Part of a small language model's weights.
Architecture: no biases in attention or MLP, tied embeddings.
Each number is 500 + 25 x the weight over the matrix's rms, rounded and kept within 0 to 999. Layers, rows and columns count from 0. Numbers have three digits each.

# layer 5 attention output (transposed), 128x128, rms 0.191, rows 101-126, columns 0-127
517523492504463501516495501505539543564472486507498475497452490497496490440523504482479468508495515505477498489529490541525526519490522484511500563498513498524492513471482559484445479452472490480494464509501495542536502537501542474514556465507542507465453524505540495474474468518483513489497464505511499503496524486522544457490520478528463529468520480517481499532490497513460517482491
469530518551506450493490509493551488536478489452460500514507483480470498477482449537444518524542517475481476517500527491529505515497490491494480488490526536528468514543521497472528489512486518471486515500497463520547532517496490503524511447485474482553549524469480462550477461503500515523421512474480486489534514524491503500501486512498497498515500510456511537491478508494518532474540
535460498499474490508476484486436481532503503497513479491504534501533499540519535499488522504490511498465462506520491483510499515513478493504515506476500477525530519498483506510473501465525490475529507488466535513486532520471520521476537479519458465467499522506502508508455549536518525504538509472475546506480532470511492496485516506480474477503510518519470514453476499476506502527505
502537542506525494521529520525451547489473483471500492536506500485537501548460537497508511469507481459502484501512474551482473476527462464456539514478491497531474461509495513457488490486497517481522512537509556494493484489460506470530528511506539483487521516499497504498469481521451531469470482538514453466532500502485500487486479536515489535493488467538512505452534510537490465562474
507506519506488489470497511521534522492489540445459483501477501509521522479488498494485463493456529496515477506506522478477544566475500516495492480500525538494509520516513549480521534451423478497518463511502531543468511479481544452489510455445491501508485474521512487535483494504513496511538506510534435518516447500497491485488492501521480536525499520530524461525474473518509562496483
501446514482467480475504502507478486518465514515533456534497454484505523514532502546525521480477541474504547489487534500482512511506502487439481470518463532543522521499550484461472544481490481538527489492538501488453525564511522478483500460479471512529513502494544510491422523526488541467499500527498493544458519545481532471483490490502515506532488510507523485475410472488522510491496
512527529525515522509507540502475516517489497502514506495502514476464552526510477573506474518463510510496500503510528490463484488487455516440516483516487502519513484456481466473448533463468456525488528496500523486505510468524536461481480435474545504485509493513487520513521527471489498508538489496512563499493505510462521523541482498527491503498505460471519498444492490519494481513564
560506468504500446507512508504504489444487515509530533502473515549530510503518458530465479508497524542500471527517517515484485541549511463458484452478505474548500514526519526493493529513562457480460500489483495494519535475525501477524489498490472508478486528561503486501494485542488472545503492475467476531447473488447502505510493534481452506521465472494521506514537479489522522452503
479515518501477479519490524481490488490493491480497506519491480474470493503459443482496494446556525535499449538495541507497561487489491423484537490543486527515477511493466508512526515499536530483523536481442467479483471484476505503501504500494508490520483493530511463550476518501487514525535531577492496460514540496505558500484506524526501501488524488470490453485518504545549463471488
488466483512507452490581472509495509512522547468506512491536515470511487520506485533484488534487505511514536464473526493512515514526475483509471473486476511505547502598471479526499530473502514491521502512509508470471507500519519480500488480475490466536462510519445490505509517494476493517487535492487477530479509504520526475467542520498485471527520497521490451532490473491479466472508
459495532514495505519512489481452493490492515474511511498492474473467500505523455494496472486549498510496509495505472486459498475502547468490496491493481494486518495510477555564497499498502532493489503511496493482478482490507458499480557521532529525501522501516495469503514538577504515532493509550510496484488489525488486497548493501501524510462468495476501534513472495473507479475532
463520537481493473488482521507534517480535499458550494501531470456429498515533501477518491451546479474484450525544502475506525540491504489493527460551519487456492481512553469540482508499511475494494508512518522526486509545451482461507523459531540448509494526515479495516508492513523525536517514481519484478546463485526505515480502505453498480497466483501513467488524505514476534474507
483524519564496465489491497495497502500541479491517528497473485471499489504520513501497531537524524518519523504478493525475512524554487488492485502511465520503472484464512549509470527519546524506493490505499477486516508494481488476512522496474482446493496522497496497473534518484517468448529487510495517517473489536461496483474498490511466503470484498487517467507548519474515507498482
494507501500500495500532517469490489533511482512510477511494523478478524549446523485519558565489478499479517489486506498553509504489515483519509485500511471502496504480506477493504476471490465468518510445429509527481493517459515492523560486473494511495509503478499499527474458513492462540510527480551500466518507508490556483463517507490484519532512502518497545458513488504507476509476
520524512504489518494482520517494527494481511497483496492502518472477550501480511450538495435484512505485497508514532524498481531469453496527500494483494502481471480529446532463503531509477496499471514467508495532509493467487551528481511522515494563514498471476509495519545536499465505476555484469506494486511495513488499457496479549519509530522483534479480504532495479454501481505511
541477456480506535503533505507538518498505519514502477494521496544495524466491487491451502531510481466509511478460495501559527532496471490549472510499527508463494543456468478503507492500470520511500494484490457475521494489501491471478495501517490478486482554545482458476433514542518560498485473524552489473486512496523530524461513525516490523478505494479513505515482524494496510517455
559481537465474527515507567497478480553470523518459493481466497529446514511523443498508502484515491532509529473515514512493470509518472508517486517484467470532508485472525462490524498491492542489574501484470544484510493496493522518475519508537484477493467497525490480493516474506492437501501521491473523493527472495505562501528500487510486516564509470503507520518501468468472484487462
512514489492500502535481485488485514478500481524519516500506480534471515457488479473507472501546509498467492489494479509508510504522498517529531545516482531512470475516535515479536509494479499518497500488519502460521483518522483483477511520453530505471546479507555489553475453499490505526457496525514486470509507465493520455498508496522504521496493525506517488448478470537510471507486
540507493543505521523460533491531512440522496482488508486464466450506474531486554495460516492488475494510518523495480517520514500487524565478454515496529537497461523535496514495511464466505393483462464485480514542501480516460533489494522522510504486490482499460480498502532533468496512492490515522509515516487510519554487478486476505517463480546462517513574501465535445482543465538529
505492477509517508506491432510475495468494486496485467488539505535498524509529443484468519518470508512520495478514502508505538486531488509487563521493491489473465559548533476522503488533516482507470529440496507523520540458464477480489467514462528462520479464483508451587496444515457520520484513516509501513457456487536518495506537510518463539498509509525543520491434533470514521506508
458452523516529525477506536510516525450548494517560515515481534499490467511482521464491436467480509513499497478528495508489527443487490533477496487494486479462522493479518476486484512493493541521515536533507456512504515501512522545455485501442475502537551497484542476449473506472477513515523499508475495505513461471537522490561500533508548529472519456498540535431478491462489470560523
471501454493530504484491489467517547517509504481528500521478484495529511503447528559483507472462476449487481468490505481535482515505517504480561491495519499524551449552464472475542504515494535448508468490519543520551527527470494528497477508547516473505514471483523535487485534519487464530474523518498490511497433446483505458471527482490524475518490477505490492524520484513552504486516
545537493530491494549473509516493474419516504520483510507473482516482509449500549517494539545526502503509462529475531508479480543480525494485513494531503478494538477508518529468455527507468545486526493477487520477461463513491512497478504521477452493504454497467500529530522491503452510477495478504475542493469479468503456485501512514501534527503497519488501527501528524514506505507480
487524534517502482486485515472500469511509459521526529518555489560555515498503563464500506484522504513545449501447535486485478457537500504494504491542539487534442544539486514454503495475485522494545488504494485500498449502493543514522509519494504452515518491473486519488502463524475495505482533524523467438523477476510522470524547511498510517455478462499476502518491464491496475459474
525511487515507488503454479518512514485528522488486517481495486501513478478495497498527496526527528475505488501469522507509517545507490502479507466490508529559503484505504513511512458488478476520501488517446479471483477492487471465482503499436496484513548477467558527510497508497526510504523482563505492544487533478521505531497522490427484535474539475501482502478499468534497512520491
509502457513508463482558471521474527524484532482504475507518477519496510483493483482512532509557503520496518520517448505483515477474481530513511463503472509537491478545533455497499497486463481508538526509482513473518517521497464519502504498520517493505469484503523530499470466449531475532459454452528478523529515526500461508505458476497475514510508497537535470492477480522540491506524
# layer 5 attention value, 128x128, rms 0.222, rows 102-126, columns 0-127
510480451525462532484515539511478506492513512491507505467530539506476485523496514499501509514489529484486534528441465525538460518540522561497457532497533537499537487481495489483469508521488494502520475515526472504517435541477451492506480538510528498455478514531503453508527503504469483480537499517516467496498469481554487566508472458449531513466498501532472506535501495512516495526466
463555498502475522493479478514539516505516526485518499493469505546523489466501503466502531498542503499551481481508510512473513516489491507514516503524515490486494496529481527507523521539472512496484508525495470474491486471486475517498480499493542511520500498453478477549518506507556495525523501479518491465485486520507528491516466518537484487490519479485503544505537480531510508466524
533490530519509526492508470489525434512488551513533510495540491535506490501496482558521508508476501520509551498499479474481520477509494469525507510527536470451541533525482538526494499555491501502510496470462448491507521514488501509526489490518464494509460564494485503453495506486557495562538557459515495472498523514465530490474480472506516480480518508491500496494496473458525492521476
520480493501460489509477509521520506496546465486537492459507502467495487557531488504487489530577469481495532519486438501541524486522519492466460475472489501488500497500536463503520472541506500490495505485451468456480497502525512538505479491541488484457473513516464541512512498518473493484479511491466528497515496493506489545508524492521499439514525464515501462518535545498479486496463
477559495516476502519422525520554493516520500473494516513487540541491508493483480515512481475540506503473457542465473505510501512508554509546484494453484467485473498544502534515510477519476461455512494535464513481490489489471470520477532538521494521510501505502508470526573439524501466507501506539470506462497498465561512528496529500503441454549561486498494487466521489495487486476479
504480512514492511496530487498557532473518455518504472536450509504533491443514491502454513509529499511465508517484545516528495501518536467516484506432473512510504475508537555518514489510497518517528469461509475508504516514502538550462522545459455496501471492496536494536530477537496505518521519503474456491511535499524513530461499478528530496524509528504530507459496496536510507504509
482492504480437473508493536502530482523521520478479512501498520479472484480480536471497505555491500444504468498471492490530516507500529471445476532532435497489453502490525493478529465529440500490512498503502488479493444471540480524529466510507507481485501487527533487548508521498535524535471509498496484482479511489521470518493481491478497518467538509529457509501484524495480557499490
501549460485477492525511483544506450496481453472495545488497467507515565448491462491533505507523523483502541500483514514530510491540457504540450453492530526476531476519489481481466491457485473476532484476554496470502522511505465480523475500500456470492481507525485448478499489510519522512467499505507496517506494517475473523477509475504514450470474495519499534527480516467524540572500
537488503494407466493487523504516450510533487503538475475531507548452469472498486510486472478513491488482499521501500531527484527510524490517454482526514475524464475469554497468485478529444488490460471498474488470496522497494483510487530525486534500464509463526516496515491514474503528477513465533508552495528499526531467501530477503501486506504511483530491505474514492487495487497490
543500432508511487506481513505486485511478503460509499515523503489499512461508552492534568482454549497512485525493511518502497511539495533489502476503509538536452492488506454519495514458445466492499477505520488521495525486487456499503445477460484439514473472526520510471534503505494510512482501492471479530482542462475505476529453470483492501513492519516478514501495490485467523559536
546507487539500506457491493496428476489466506469479531476505537483504521517456480504500543515542502485487532459419469510526488509540503493463521539527502503493464516489491469519517498527480520501523515535480511486508514498512506507502464503503471523488466478503506485491454514524506519440475491522493516503477554489497492501532458490530524498514476492487483529514496502520494497519507
514520523483488482481522485527497476510489458484501495519525505510514480462499528545465497497503470489471513488513539470509504468487489515493525502500475501505490478516486473459512497504492458530485528500488500511498506467491487480484443514486525490484516486509508503554508518468518548519490509501487540518537492451547529489485568501518485495517519508511462490502475483515464521492477
500538514516543532448481534501517483471548529524485508450492431502509505479524443482496514501484522519507543507485515487518532512485472507441476527517511517476551475513509555532497533540499507510506507500516508487506537527499459524463461487486496538523501524472512460480486535477493541486505505553531525460496507502510490497467479491515522424481506490470524511499520500526532469494510
449478507516497478509528425472511482516458516501537475482456451465479495531489515497484493547575481514508518514507537431496505482513480478500505506504506473508488473503505482514491503486528499482513495491513483480511509490488477504482544488489512459497484532463452454472506455467537525498488495487510503502466503473522491493450524455496548472474492457528522485469518526512471509537520
452543497493506504513494514513455453476521487494473525492514446510495483523533479490485469492506511494506529488545498499505479516529479500476512472466496480491519499525537514499493494526493489497492462480505518498499512512512492491551466476487508522504497467523481531502508509472481431497499536482527527487461495496495448494533504482462496476529487497529466504513517503531529472506497
452511520517519469515515477513492504493500458511518494487479488536484537481501489479526514564471492504465491471492525505521490507524509504430513476533534500535498495498487521499518453545478515504474479493552503502531487496508500564461509498504516529542490470471512512497514513501495537503522515540506535456492503470508490474483513462517481476445489555493561500454490520493545509509544
497502488507506509490495483521456510496493501486467495475531453466521506544484490483523526490470462463506519502491483530482452521536482475504501481470499519477539500480468479551522497465501491476500478514506462480506493472494481492499472461491462496513516516543494493462507512504509500547525482520462485517489536535524487507498490500445508524485520481506485485555506547458547520511478
467497536475524505388536451479517530519551486534529496515513497478509537508493473498470491491475491463468505520490487489489513507476473485482508504483483478474540450506504509536485479554498555520524494501456532504493481524490491490494501484527516515482512562504493498551475451489506465494488477515497468498527490490525494497524519445528521505515485476460474509520488491471456458495469
498501497441478448520509536472491508505522563421514479490506466523512538503480554464510499509512451490505507509494504524524481569493518477492485446511493459505581490491470500496498498484521476494508455526520463463516488480490487525496514476510499538465496524494494480496506483468495493495497499487495471530507500505512480548533445525477527517471499475479460447517540487488554486495479
562486467448503532522495434453549538484455507469499490488501464464511524517480520534506515504509493547540449488486504452483494506505496447539540506480512519506526494463484583521505476488534476463478517459473502473501475473498508452494524492528520463545484502485499526522490496496492476500458519532532471503472512519492529494492516503556509529538438498521510462534508484491532492494515
508505512464493525484499501497416500488515516525529521484507505528501471531460513482528484533499466533497523493456461500462533508505465508561472544500520540477472538519523537502471488502480491563489525475466486508490504504500521465522536487477467552455491530517542506515487516508508506490492518516538489500495518541478474497503476512522473501480542496495504499491548518495514472528503
468489532499534493471544456517497534502524524495504481482496520487548506490520487468480449513519492510489524478479524525473487482502472488486493526481530507486510547517512451463550496479494481458464463518457498504494516505506456494456545484519546460494485499484504465525534524469541534502457543482511458523493523501509521488507571495529493500497525500471505446491507470486497501479493
504433452448486530448481475533518483515481496505490517469510467501533509466508472505523459477480508490506514495561474472500525472473475442512476484513537500468530521486513474497507484467549505466458525512528517503497519433512471468515486532537478540498512502519537501461499518510472524478535504504526496502534500512480514536533485474499504495485503514512482492503485524503532509549485
510475522482494575536494504497460519522509476463481503478550513448545507520532490488499519508479459515491478516502444496483527509531482514507441498481508496460506496532495486515523490507487447469513510539472519491490506548512522493518481487529511495505481522508486476509554492514509506550528482466457517480503470526490474499484516514539497509535473469461475532510520527477496508481511
507494502524454466523477534475492483520496503501511499482519543474482478511521492504513541453466493473521510482481504521480456519500507521481472519482525473502483529444528541495488491513517517492499472528503440506506489510493538507479537520470467501498493511521507473474485520513506470481539522531440526471523484466514512498496497545491530465508496493449502513499504555446488524477477